Weights of a small GPT-style language model, trained from scratch on English Wikipedia: LayerNorm before each block, attention and MLP in parallel.
Each number is 200 + 30 x the weight over its row's rms, rounded and kept within 0 to 999. Layers, rows and columns count from 0. The size before them is the row's rms in percent of the matrix's.

# down: layer 7 MLP down (transposed), 512x128, rms 0.0831, rows 187-211, columns 64-127
# up: layer 7 MLP up, 512x128, rms 0.0952, rows 188-211, columns 64-127
down187,092,171,137,197,212,230,220,229,173,245,217,194,232,206,204,166,240,217,210,197,208,174,158,229,212,242,160,122,222,212,155,194,174,179,185,194,204,221,201,198,199,173,135,164,194,215,198,222,192,227,210,201,234,186,193,188,213,226,199,235,198,206,154,209,186
up188,098,182,203,190,181,195,208,161,204,153,189,206,202,235,232,208,243,223,160,254,192,178,214,217,237,174,215,202,195,227,187,227,200,161,134,219,164,207,208,211,221,160,227,197,177,171,167,205,194,200,236,195,192,249,222,231,255,188,174,197,152,129,260,207,186
down188,095,151,184,220,202,234,214,195,233,255,203,177,208,152,196,233,174,220,202,218,176,184,206,223,192,136,182,216,195,228,188,199,193,170,174,219,200,161,193,179,232,201,204,251,184,171,192,193,206,208,182,200,186,215,244,184,167,193,177,167,188,185,178,231,273
up189,100,188,207,185,190,186,224,167,215,206,131,246,188,142,246,173,228,175,177,208,195,156,174,209,211,214,194,173,235,274,218,146,210,165,200,215,267,212,254,222,213,215,234,247,172,187,166,249,202,251,153,244,229,132,211,225,187,159,175,185,167,131,176,203,209
down189,113,211,242,174,211,223,182,222,179,169,177,167,157,209,194,207,266,227,196,245,161,256,209,147,179,171,196,212,169,166,225,181,180,180,225,183,202,185,206,194,183,213,234,128,226,198,223,240,200,183,207,170,170,201,240,201,197,198,189,224,221,205,139,272,218
up190,096,166,233,190,211,218,248,195,206,132,145,187,179,185,258,121,231,218,165,212,215,209,204,201,132,188,225,200,165,213,220,163,206,207,197,193,172,178,197,212,193,223,180,140,265,216,187,235,150,175,243,232,182,206,161,196,197,158,220,158,264,170,201,205,246
down190,095,208,222,196,210,246,216,203,229,182,216,237,213,220,208,186,187,205,184,169,207,193,190,180,252,212,140,182,181,160,197,224,166,157,238,155,232,198,201,144,243,181,222,204,212,175,219,218,266,176,268,254,200,207,189,144,196,181,207,237,179,251,209,171,172
up191,122,187,193,172,280,217,211,164,218,163,132,263,187,163,197,203,228,253,201,202,180,211,228,190,175,207,195,174,220,183,165,176,175,157,201,212,165,201,187,205,213,265,198,160,195,196,188,183,208,232,225,252,219,197,165,237,221,218,222,194,181,172,204,194,229
down191,123,229,192,214,225,302,188,209,158,214,146,217,191,135,195,183,223,234,233,226,174,217,227,173,158,197,195,182,221,168,165,217,162,166,213,205,200,231,241,174,208,217,206,185,237,187,191,228,190,248,225,244,208,195,188,202,186,220,227,210,180,172,197,212,191
up192,092,195,173,197,210,186,226,156,218,177,172,256,229,203,159,137,181,237,110,215,157,262,222,160,232,249,233,239,212,230,218,243,184,184,187,164,154,264,215,223,206,223,168,147,179,147,168,197,227,222,241,210,165,169,164,256,166,198,191,229,224,193,202,168,212
down192,095,231,206,205,233,242,173,173,213,224,165,177,162,154,216,166,141,235,185,194,133,224,209,196,193,210,242,176,213,189,180,188,112,201,190,221,207,206,198,188,220,230,181,200,247,188,190,140,187,204,225,166,209,207,209,207,207,275,249,174,201,231,193,243,156
up193,087,188,203,260,218,182,224,160,185,219,181,233,129,199,211,204,193,246,169,201,179,266,196,212,214,237,205,213,257,217,221,199,187,151,218,173,236,240,226,176,180,162,183,206,174,178,174,216,173,225,159,169,170,203,119,224,181,174,244,205,190,206,243,152,167
down193,085,211,232,214,191,207,222,166,184,197,194,179,219,182,176,193,190,195,213,215,196,172,227,182,222,166,183,188,181,180,192,275,222,208,204,178,187,214,255,230,149,262,231,184,233,191,213,239,200,194,240,132,156,214,225,201,190,257,152,208,179,200,198,196,138
up194,110,155,205,152,156,172,288,177,214,153,227,274,200,214,186,180,225,245,200,189,199,157,222,158,177,230,133,156,269,230,184,211,155,228,156,159,210,262,238,205,231,213,219,213,145,177,190,239,155,224,180,226,209,162,165,192,187,189,200,259,192,145,179,204,223
down194,108,180,154,186,229,221,222,215,190,196,190,214,205,249,176,202,216,214,173,207,221,152,201,150,217,155,164,195,229,174,241,192,181,135,202,232,191,235,241,216,192,203,199,210,212,195,235,175,248,251,199,210,191,208,197,195,210,202,213,218,226,223,199,151,207
up195,102,165,260,223,189,172,208,198,214,179,153,241,220,214,228,236,175,178,171,254,153,195,193,211,187,210,226,232,200,212,180,224,206,210,203,151,239,197,232,222,181,209,226,196,236,179,164,224,175,232,190,219,227,167,162,202,249,150,161,214,212,164,196,171,212
down195,106,247,183,216,192,183,176,194,183,250,201,202,216,227,219,209,202,207,215,184,198,177,199,174,231,225,116,243,233,220,217,194,154,210,216,192,175,221,157,207,193,191,204,224,181,154,227,195,200,275,161,213,143,258,219,174,167,162,234,172,244,151,232,204,214
up196,085,222,205,173,190,222,221,204,181,232,217,256,212,210,190,198,144,210,209,263,161,173,257,238,208,208,193,200,263,186,223,211,190,202,249,174,163,184,193,242,201,177,225,167,256,158,219,215,201,211,173,197,190,185,176,242,180,184,229,216,181,205,187,205,185
down196,090,168,235,166,200,142,160,218,250,217,250,205,226,223,161,253,188,205,214,217,215,192,151,205,209,197,169,210,169,267,215,224,208,188,187,164,244,161,188,227,187,160,190,160,261,243,247,196,205,192,181,200,169,202,203,213,178,198,194,200,206,193,230,222,206
up197,102,219,205,237,195,168,202,221,194,230,152,169,227,179,247,209,221,197,181,211,230,179,169,185,191,202,266,170,203,258,199,194,172,178,233,185,225,206,199,212,197,238,201,173,171,128,184,176,169,182,159,205,240,204,230,191,215,186,151,239,172,165,195,230,206
down197,101,248,194,199,246,177,179,233,185,238,188,199,197,216,206,194,166,190,161,213,200,140,216,240,217,213,206,185,235,209,220,181,186,216,174,240,235,242,173,191,174,201,187,153,233,199,215,251,201,248,204,169,231,194,222,162,235,209,180,208,225,177,216,153,200
up198,109,210,232,209,196,179,218,216,217,197,220,185,233,165,192,230,221,231,201,221,188,193,206,179,187,203,258,190,218,223,229,177,195,152,169,160,227,204,217,219,237,222,185,177,182,223,185,155,199,234,150,250,180,222,156,218,211,110,222,194,183,225,205,195,188
down198,113,241,174,182,213,165,226,230,249,211,187,151,212,208,198,164,185,209,212,225,192,162,215,204,220,212,218,264,206,242,229,235,157,206,178,235,191,160,176,180,215,184,257,251,221,267,162,167,183,163,227,159,194,191,200,215,205,229,175,163,224,212,177,196,167
up199,102,234,231,209,214,184,213,171,177,198,256,170,214,177,189,214,233,229,199,177,208,201,188,202,189,164,223,206,187,216,193,188,225,185,180,181,212,149,200,226,196,228,215,203,212,217,205,271,203,224,199,256,231,219,169,232,171,132,202,237,232,166,183,250,222
down199,104,162,199,253,227,209,215,174,240,197,212,253,127,224,216,214,173,231,222,262,192,183,242,190,195,130,211,256,208,199,199,211,185,189,186,203,139,158,211,212,200,183,214,195,198,248,231,182,170,178,156,227,199,143,192,215,179,142,206,257,176,255,217,164,195
up200,089,202,183,187,188,187,174,229,172,202,214,235,214,113,187,219,148,244,266,199,199,280,224,202,198,212,228,205,188,194,239,199,164,243,178,190,219,218,219,232,209,201,158,124,241,173,151,168,166,238,189,169,229,148,152,216,216,188,230,202,144,220,206,161,194
down200,091,172,249,223,212,169,176,183,206,181,172,158,211,233,195,217,177,137,282,201,143,177,186,159,204,229,213,193,272,250,206,234,204,194,209,190,252,206,211,203,186,221,170,279,174,190,189,214,183,177,200,212,215,239,202,161,240,179,224,194,185,199,196,196,240
up201,085,238,220,151,235,187,198,186,192,207,176,210,178,215,187,155,151,196,192,254,184,245,149,178,199,259,187,201,228,201,235,165,153,177,134,195,210,230,255,193,197,197,140,182,187,215,163,234,172,181,206,236,211,221,231,202,210,118,237,189,185,200,207,294,170
down201,088,197,217,188,233,264,193,208,205,183,212,188,212,133,142,274,169,201,192,201,266,199,176,194,223,160,206,218,191,221,272,230,229,209,204,178,202,160,187,228,192,213,220,205,256,195,223,133,185,194,190,187,205,198,149,186,209,210,161,172,232,206,161,154,235
up202,103,162,192,242,230,218,232,191,241,128,189,218,175,204,201,178,235,207,195,196,172,198,193,131,195,223,172,212,175,226,198,230,227,176,201,146,212,181,222,228,196,192,143,148,253,208,224,257,203,226,241,254,215,210,166,221,228,148,220,216,217,162,165,181,224
down202,094,205,201,168,171,277,147,264,134,201,248,181,202,220,249,203,200,182,162,212,199,175,189,150,176,172,231,172,201,179,210,203,204,223,238,219,226,187,202,226,213,180,214,177,170,163,218,204,234,224,132,268,241,167,210,228,209,154,174,197,189,206,215,196,138
up203,111,209,250,198,241,200,249,189,182,231,152,225,216,184,182,199,212,200,223,211,113,195,274,135,227,201,207,161,200,199,218,202,192,177,193,172,227,190,210,298,167,213,225,159,178,182,181,206,161,178,213,224,225,195,212,212,208,175,200,236,185,170,173,191,172
down203,101,203,150,179,209,214,250,197,192,230,153,212,217,233,183,190,228,219,164,235,236,187,232,198,221,129,187,192,173,164,230,164,197,191,178,227,199,149,192,178,205,235,247,161,149,166,246,219,191,158,175,246,179,191,178,206,205,215,235,199,191,159,177,218,214
up204,110,192,183,177,222,176,165,213,182,235,183,220,251,189,268,163,182,175,167,208,207,214,167,214,178,243,196,177,203,229,211,203,163,200,178,191,210,218,236,219,260,252,180,204,232,238,198,271,116,188,247,256,206,143,183,260,201,185,195,181,210,164,164,167,142
down204,117,202,221,168,250,158,212,179,139,221,176,166,235,189,188,205,246,187,179,222,183,201,197,169,215,196,228,186,250,245,256,129,198,253,198,205,211,189,246,210,200,150,208,159,194,240,233,244,132,166,172,187,204,176,186,183,170,227,216,219,223,190,208,204,192
up205,106,139,183,197,227,159,230,158,127,176,192,200,206,155,232,130,235,243,186,177,234,200,200,201,196,176,210,229,179,219,196,184,244,201,154,228,182,159,221,255,267,234,238,207,193,182,176,214,226,204,211,213,232,169,189,198,239,221,182,218,219,194,173,243,241
down205,107,158,208,186,241,182,229,202,224,203,164,199,189,248,199,205,162,177,165,183,246,201,262,277,165,207,170,177,173,260,217,240,213,191,205,248,162,180,192,204,157,193,174,198,169,199,186,245,178,235,177,205,234,220,222,225,195,221,209,217,217,222,193,204,171
up206,098,229,245,221,208,201,230,217,167,215,208,221,214,140,185,223,156,176,243,161,161,250,190,162,225,157,221,221,209,214,183,211,221,149,143,180,202,201,203,214,164,235,173,206,247,203,187,270,165,240,239,220,220,162,180,228,181,195,210,202,132,202,224,203,190
down206,092,185,162,221,211,188,213,180,194,229,187,175,207,165,197,208,164,172,214,195,209,183,205,183,185,212,261,189,150,263,194,165,205,171,165,181,228,186,159,207,169,179,240,162,202,249,220,228,215,184,163,231,167,221,228,182,174,245,179,159,165,226,190,253,157
up207,111,241,212,195,183,192,221,196,195,165,205,268,201,186,190,204,214,208,227,184,168,159,215,146,198,256,214,170,274,202,182,201,201,161,195,178,259,198,188,247,256,216,223,167,217,188,172,154,230,209,200,214,212,142,186,231,193,231,267,180,214,175,216,203,183
down207,117,233,184,206,193,231,200,166,190,201,179,224,210,118,235,198,220,169,195,255,160,243,183,231,135,170,181,194,233,146,192,228,168,199,210,217,132,193,259,199,169,175,219,195,193,188,207,215,194,207,243,215,222,144,199,222,229,220,214,224,221,210,216,172,191
up208,093,197,228,176,202,202,175,226,203,260,189,194,204,237,191,197,185,198,219,174,262,166,216,189,130,226,215,201,193,185,281,174,189,159,160,200,215,231,174,188,152,232,174,244,182,145,214,200,232,192,177,264,163,244,241,189,232,169,146,195,239,195,199,209,168
down208,094,183,203,194,257,208,245,168,190,208,195,222,234,176,246,203,164,180,188,236,192,211,198,204,174,187,196,165,232,184,163,193,227,183,211,235,192,222,226,197,191,214,189,172,209,205,157,262,220,226,260,191,262,145,130,198,154,198,258,206,175,171,235,150,241
up209,102,217,209,202,220,197,211,230,149,172,195,202,177,154,218,164,156,214,182,267,174,211,193,177,178,249,256,180,199,252,185,196,135,160,195,193,170,222,182,220,156,267,190,210,222,209,146,182,173,211,207,250,157,145,189,214,170,202,180,209,181,188,190,170,226
down209,105,222,159,199,192,240,155,222,184,215,234,178,247,191,213,211,246,213,246,224,201,211,187,177,194,159,151,204,206,178,242,243,179,192,183,158,225,142,250,112,149,193,215,173,258,202,226,237,215,233,202,175,183,168,254,194,169,167,193,182,216,218,228,248,241
up210,115,182,216,208,214,188,195,229,201,155,214,204,235,200,217,191,207,199,206,219,199,258,189,192,156,221,194,193,223,188,241,196,197,200,179,168,221,186,241,242,246,207,193,141,173,192,178,254,229,212,240,261,215,195,148,222,158,178,209,243,199,155,173,192,223
down210,113,207,141,212,183,259,216,228,187,192,151,212,154,191,172,237,251,208,235,240,192,209,202,198,253,183,168,196,246,187,146,198,189,188,211,184,154,176,203,198,244,199,256,178,153,180,226,163,142,204,217,173,209,253,175,188,178,222,178,168,171,159,220,227,171
up211,112,219,155,233,218,180,187,207,201,225,171,196,189,183,214,229,219,214,134,182,164,216,194,130,194,257,209,252,205,215,168,201,229,111,207,170,184,256,226,212,211,203,226,213,221,183,227,210,157,224,224,218,234,209,164,232,159,193,208,231,192,175,192,217,193
down211,115,197,190,209,203,232,229,214,230,152,205,140,241,192,202,171,192,136,220,193,212,240,156,222,199,190,191,220,254,191,211,249,226,238,185,209,210,225,209,227,194,210,194,158,194,213,178,131,218,224,181,176,199,168,158,209,214,216,194,172,184,220,238,190,142